Part of a small language model's weights.
Size: 13 layers, 12 heads of 64, 115M parameters.
Architecture: local attention windows, skips across layers, LayerScale.
Each number is 128 + 32 x the weight over its row's rms, rounded and kept within 0 to 255. Layers, rows and columns count from 0. The size above them is the row's rms in percent of the matrix's.

# layer 4 attention key, 768x768, rms 0.0214, rows 378-383, columns 0-127
size [108 108 110 108 103 104]
[[101 137 105  92 171  98 149 175 159 211 168 176 145  69 128  98 105  69 215 161  95  51 120 148  99 156 140 134 124 102  98  99 153 120  93 179 135  90 120 138 166 124 116  69 149 176 139 128  92 127 126 176 158 127 100  62 119  77 138 135 170 144  60 159 148  93 160 132 186  81  82 127 137 123 165 125  88 184 157 113 104 131  87 137 128 100  87 118 186 126  86 104 136 124 127 129 116 129 160 144 139 168 180 191 155 137 110 109  77 165 134  88  96 179  80 108  95 162 221 127 157 115 113 151 173 145 133 104]
 [151 167  86  78  92  92 162 120 141 185 134 172  90 143  84 113 153 152 104 112  81 131 120  87 124 134  87  94 152 147  86  89 155 104 110 100 135 142  96 136  74 123  82 153  84 126 136 135 117 168 128 144 129 156 131 135 116 100  97 161 122  84 111 137  80  99 175 147 144  84 125 117  92 105 144 134 152 103 169 111  73  82 126 124 157 111 160 122 152 164 101 133 137 193 151  73 130 104 185  97 100 169 121 125 135 146 122 112 119 143 105  96 114 150 159 134  96  95 202 144 151 122 103 141 119 164 146 106]
 [107 109 118 194 204 143 110  86 160 134 123 160 153 133 107  79 134 105  96 117 125  93 114 119 103 148 132 116  49 163 153 146  79 150  95 165 113 117 124 126 147  82 184  39 161 131  87 175 160 118 200 118 114 136 126 111  87 145 143 161 226  98 125 107  88 106 102  92 138  83 129 136 179 120 144 121 140 152 138 105 126 149  97  98 206 157 226 134 169  86 135 127 144 116 124  72 190  85 180 147 208 128 145 131 137 102 151 164 157 101 153 114  94  86 102 100 144  96  78 107 108 152  97 129 121 137 107 148]
 [160 127 109 122  79 111 129 117 111 106 187 155 152 122 180 190 102 105 165 109  56 130 128 111 104 172 191  88 102 113 150 103 125 185 100 156 158 147 133 143 111 107 148 202 130 175  62 101  56 114 108 104 199  81  75  83 122 146 162 102  77 178 196  56 142 122 138 149 123 109 145 120 117  53 120  89 220 186 119 171  43 115 218 152 138 110 101 185 124 150 149 100 107 148  99 124 102 165 133 130 173  80  98 118 110 131 147 105  78 170 108 107  82  98  98  83 130 149 111 136 146 123 107 114 124 102  71 103]
 [119 133 116  64 143 122 174  71  84 152 138 141  93 190 103  91 121 120 158 160 122 164 103 121  89 131  44  94 123 156 166 146 102 152 133 163 160 113 138 104 106 195 122 141 153 124  66 153 130 168 147 101 143 149 121 163 130 119 130 143  85 105 165  64 207 129  80 163 129  83  93 149 160  98 168 141  82 114 183  98 134 105 105  94 163 160 138  93  92  86 125 122 103 134 126  60 118  94 146 137 178 134  79  88  80 111 111 122 139 110 168  96 119 144 139 180 101 115  74 117 125 134 102 127 126 173 129 165]
 [156 137 142 152 136 113 119 107 150  97 136  88 128 119 188 128 116 123 135 149 149 133 126  99 117 103 146 116 167 177  88  97 159 133 173 132 147 163 111 154 126 133 214 157 139 135  91 139 109 132 128 152 124 123 186 132 115 134  99 138 187 138 125 121 104 161 154  77 126 165 143 132 142  95  72 176 179 152 116 206  69 135 176 176 146  74 110 116 141 165  98 160 117 104 109 133 131 111 151 159 110 126 126 138 105 120 110 114 109  68  96 122 102  92 164 135 152 103 121 102 141 142 124  83 160 139 153 125]]
# layer 4 attention query, 768x768, rms 0.0211, rows 379-383, columns 0-127
size [104 112 110 110 108]
[[191 149 148 102 111  90 115  90  86 110 138 138  95  74 127 129 120 152 101  95 171  70 147  73  99 129 169  68 140 134  99 123 187 157  77  91 123 103  95 112  99 122 130 126 148 126 204  82 142 104 145 112 125 131  78 170 162 128 164  76 162 108 160 118  98 201  95 128 182 132 154  90  92  95 126 178 148 149 180 150 111 147 131 129 186 131 169 119 149 140 112 186  88 150 158 131 117 165 104 129 161 173 170 100  89 131  53 152 168 114  41 123  83 103  92 153 143 123 145 179 155  47 146 109 127  96 172 165]
 [155  88 105 177 131 172 177 110 140 155 111 131 154 135  63 111 108 122  35 126 122  88 130 151 108 118 121  57 137 122 129 133 140 119 141 141 142 156 145  93  75 113 161 167 139 102  80 181 109 166 109 153  96 102 136  88  98 151 129 141 122 191 149  93  97 146  84 156 113 124 104 114 162 102 152 136 120 167 119 100 109 145 155 113 125 110  86 148  89  71 158 126 126 110  39  86 107 110 179  92 147  60 161 137 142 124 166 121 112  83 115 166 155 125 117 127 149  88 112 162 167 117 143 131 133 133  85 139]
 [ 46 114 109 129 177 128 186 119 127 101 110 121 164  95 146 112 141 141 168 101 112 181 237 126 133 165 196 115 100 152 139  65  99  83 158 118 191 122 136 165 109  66 161  51 110 100  80 126 158 105 132 120  97  92  90 144  93 100 137 121 123 119 120 147 145 125 137 130 127 118 150 105  76 100 158  64 141 144 136 125 106 144 131 122 104  47 126 114  28 121  76  99 123 109 128 173 128 146  87 102 140 109 134 138 139 121  49 134 103  88 115 106 173 107 197  70 128 132 196 126 118  71 145 163  78 164 120 101]
 [152 177 131 211 115 134 162  89 124  98 128 127 134 123 107 115 155 167  91 138 147 133  84 131 157 166 131 136 146 163 147 110 152 168 124 119 149 162 104 102 126 104  88 155 138  56 162 122  79 159  98  65  79  88 137 128 117 107 179 127  95  79 159 109  93 121 120  62 159 163 153 186 109 148 167 182 146 152 173  96 153 101 129  37 169  62 109 110  84 116 111 114 133 118 101  91  98 164 117 145 113 110 160 115 128 148 100 158 111  88 111  99 107 170 112 186 117 182  81 101  96 141 102 112 116 183 131 183]
 [132  81  99 144 122 146 154 197 137 105 108 111 114 150 143  73 106 149 106 147 111 158 157 132 104  81 140 118 133 162  98 168 126  90 136 144 170 136 144 149 142 155 147 135 104  89  49 143 128  85 186 125  62 103 103 138 170 143 135 122 137 152 123 171 129 108  96 170 143 110  95  83 109 126 155  96 140 155  93 137 148 120 129  91 160 103 155 125  64  66 111 144  89 134  92 181  91 103 153 151 155  76 125 185 119  91 148 114 196 111 141  96 123  62 111 110 110  77 100 193 181 122 142 117 127  75 152 130]]
# layer 4 attention value, 768x768, rms 0.0198, rows 320-326, columns 0-127
size [ 98  98  98  94  97  98 100]
[[ 98 127 116  90 102 119 149 145  32 110 129 129 121 137 122 120 118 138 123 111 134  63 146 136 110 146 162 129 149 170 115 109 142  77  52 165 109 138 122 133 139 122 136 119 195 113 103 163 152 144 113 146 139 175 154 144 112 132 188 124 141  59 107 120 154 151 125 136 119 202 156 184 202 139 110 167 136 154  90 129 112 166  88 133 128 118 117 107 121  93 192 120 102 126  81 149 121 128 133 157  79 212 139 109 117 136  56  83 167 151 141 140 126  84 117 160 140 170 165 137 128  87 111 127 197 170 164 106]
 [ 94 103  97 159 186 147 116 147 123 181 163  87  83 162 139 139  98 113 101 148 183 154 184 151 126 146 154  77 109 121 126 115 159 100 122 121 158  97 100  94 131 162  65 146  99 162 126 129  99 144  94 126  97 136 102 128  87 131 130 106  72 113 122 174 139 157  95 121 137 171 164 133  92 174 171 175 150 112 140 112  60  71 121 114  78 161 118 116 124  79  64 140 156 138  81  69 116 159 154  71 123 102 114 120  85 132 132 120 116  97  88 110  98 100 126 182  69 154 136 202 193 163 136 165 108 130 127 131]
 [184 101 112 126 149 147 106 132 144 125 156 103 109 136  96 112 156 103 172 149 169  85 130  71 103 135 109 145 103 108 138 106 128 172 131 146 116 157 144  95 118 151 153  87 170  94 111 157 141 166  93 140  71  95  70 100  88 195  91 157 125 136 163 122 152 114 151 172 189 194 154  61 123 156 150 133 146 144  94 177 190 153 110  76 116 189  82 112  88 120 159  86 103 182  75 115 134 171  84 110 115 147  88 142 159 138 160  87 162 177 164 144 124 141 178  65  79 157 106 161 123 202 135 114 130  99 129 128]
 [113 114  81 174 151 176 113 161  94  78 140 107 167 147 139 146  99 143 112 171  88 137 141 145  52  76 173  78 141 162 108  87  58 180 133 119 140 119  93 144 129 179  65  88 145 142 111 135  89 134 158 157 178  68 145  64 150 159 125 153 211 125 134 120  79  78 139 114 165  98  89 222 152 134  93 130 122 131 105 109 136 121 149 167 112 134 161 105 180  69 115 128 153 157 132 152 145 115 131 179 160 137 101 140 140 159 154 162  53  95  92 107  98 161 120 125 145 168 137 100 163 193 117 161 139 101 126 129]
 [132 119 102 125 128 145  70 113 130 147 144  51 143 128 171 139 144 145 171 117 123 126 142 193 153 102 127  70 113 154 145 108 143 135  63 117 202 124 128 134 150 130 107 187  99 131 104 117 125 165 139 106 146 139 136 118 112 116  96  93 138 141 111 157 115 172  92 128 122 103 123 127  98  84  80 200 102 168 136 117 125 119 126  95 104 111 126 133 106 124 140 187 111  88 123 108 115 115 202 151  19 145  83  98  90 108 152 138 108 143  84 122 172 108  97 108 158  97 108 145 101 129 160  61 154 127  92  90]
 [124 129 195 139 112 124 152 160  92 152 157 153  84  85 115  67 165 135 117 113 113 161 158 115 174 107 106 145 151 163 127 141 122 142  93  73 119 123 165 183 131  62 107 160 102 147 208 105 100  58 188 136 126 134 194 131 198  63 179 107  86 119  77 143 133 138 182  38 115 151 128 139  95 177 118 157 122 106 117 169 162 184  69 143 147  89 129 148 167 136  93 153  79 128 157 129 117 122  88 144 117 137 128 149 111 123 111 166  84 214 131 158  82 108 164 176 114 121 120  81 127 124 184 112 189  70 154 134]
 [132 145 114 104 135  78 154  54 105  57 134 188 103 177 109  62 151 140 108 190 121 171 106 105  77 160 107 166 132 111 119 168 132 174 126 126 158 125 141 150 146  54 132 127  95 116 122  82 135  99 156 139  91 168 164 122  97 131 174  81 149 110 151 127 188 151  92 124  73 148 143 112 128  93 154 193 136  93 113 152 109 108 125  83 141 130 137 179 123 194 178 171 157 121 122  94 125 122 157 119 170 189 165 129 144 131  99 146 163 101 166 124 105 105  96  89 113 148 163 137 151  86 132 110 210 113 115 137]]
# layer 4 attention output (transposed), 768x768, rms 0.0209, rows 320-326, columns 0-127
size [100 101 102  97 103 100 103]
[[168 125 137 153  79 105  75 120 100 164 165 186 144  75 168 127 153 192 130 156 121 145  93 136 147 149 148  89 192 144 134 110 133 147 106 128 139 116  97 115 183 136  67 120  71 122 145 105 114 133 151  97 118 153 107 114 102 134  94  90 134 174 132  96 150 141 123 134 126 141 133 148 207 157  89 107 121  66 144 189 127 167 103  99  79 114  87 112 105 184 139  97 188 119  77 141 129  93 147 127  61 183 139  75 130 135 164 132  59 105 140 143 130 120 141  94 127 141 126  90 135 143 133 138 112 151 174 149]
 [157 139 130 153 104 148  63 120 124 128 114 120 129 141  90 161 113 109 137 175 109  80 166 136 109 104 100 132  89 154 111 128 119 170  96 190 145  95 155  81  89 146 104  97 134 107 134 100 169 133 132  98 162  93 179 110 109 112 145 153 148 118  67  83 175  88  54 169 136 160 114 100 139  82 102 157 102 156 123 149 128 131  83  73 134 136 142 173 202 170 161 101 125  96 155 101 136 178 129 126 122 143 109 107 130 114 146 142  95 170 119 141 145 106 133 150 169 159  67 104 102  95 118 105 182 144 106 145]
 [127 141 167 138 169 147 151 146 133 106  94 160 158 143 108 122 125 115 108 126 142 187 148  83  62 138 114  49 141 144  60 107 102  44 143 118 112 120 124  89 113 132 176 132 125 152 102 103 105 135 125 124 120 132 135  89 119 200 147 105 131 101 132  69  99 166 102 166 124 142 104  82  87  96 175  29 124 172 149 169  91 143 130 170  94 149 112 122 150 101 182 115 127  98  98 151 153  91 111 116 131  87 149 161 108 112 140 159  93 149 106 153  70 151 136 119 107 129 130  50 111  69 144 137 127 144 133 100]
 [202 123 146 141 111  91 194 174 129 156 127 188 136 125  97  55  91  87  98 134 155 153 105 213 136 156  98 135 120 159  93 135 155 122 160 169 178 162 128 132 204 151 101 146 145 112 143  78 140 142 171 119 120 139 170 157 156 186  91 145 153 136 143 113 112  55 109 147 151 116  47 114 168 196 158 118 127 147 153  91 122 188 168 158 106 111 120  98  93  75 108 166  82 104 124 136 145 115  94 162 139 125 117 115 170 131 110 140 106  98 172 144 121 151 135 188 104 141 116 115 107 157 112  81 105 185 103 157]
 [139 163 103 155 112 183 134 111 172 146  88  58 115 126 137 101 137 120  40 165 137  97 139 130 107 122 102 156  88 165 143 148 214 107  78 207 125 174 151 155 130 165 133 134  71 105 133 108 127 155 177 128 141 113  72 165 144  94 136 197 211  96  93 129 116  98 100 117  99 147 119 123 108 147  52 170 106 131 117 166 161 112 136  42 126 151 178 143 126 161 124  79  80 126 117 162  88 139 109 134 101 159 155 115 129 159 123 208 136 130 105  80 163  72 192 149 131 122 116 168 156 154 105 154 167  84  96 207]
 [130 112  82  36 106 145 124 105  88 107 122 136 114 146 126 149 164 116 114 130 130 116 129 119 132  76 141  71 133 164 141 115 128 105 123  89 176 186 168 116 145  97  67 122 106 166 156 139 147 154 150 164 124 106  93 116 108  88 137  69 115 147 144 159 149 171 135 162  81 152 169  69 101 107  24 150 101 113 145 131 140 212 126 113 204  95 147  78 134 200 131 128 114 136 106  80  77 154  79 122 178  91 136 153 144 119 125 103 129 110 155 120 121  99 182 108 124 127 162 139 112 129 148 135 101 105 127  70]
 [143 157 153 178 161  91  56 124  85 172 158 126 153 123 143 131  96  90 117  94 173 107 107  46 184  91  66 143 172 123 130 133 115 165 185 171 137 105 160 170  54 184  86  81 182 177 117 113 122  93 137 134  77 126 143 137 152 115 116 190 127 117 211 115 200 167 148 103  96 109 130  69 186  60 167 109 145 149 101 157 109  76 126 168 131 141 140 147 115 183  82 123 138  95 101 146 153 148 102 101 126 154 149  88 100 120 144 108 165 143 146 121 100 144 110 116  96 140 105 110  64 117 111 110 235 115 136  94]]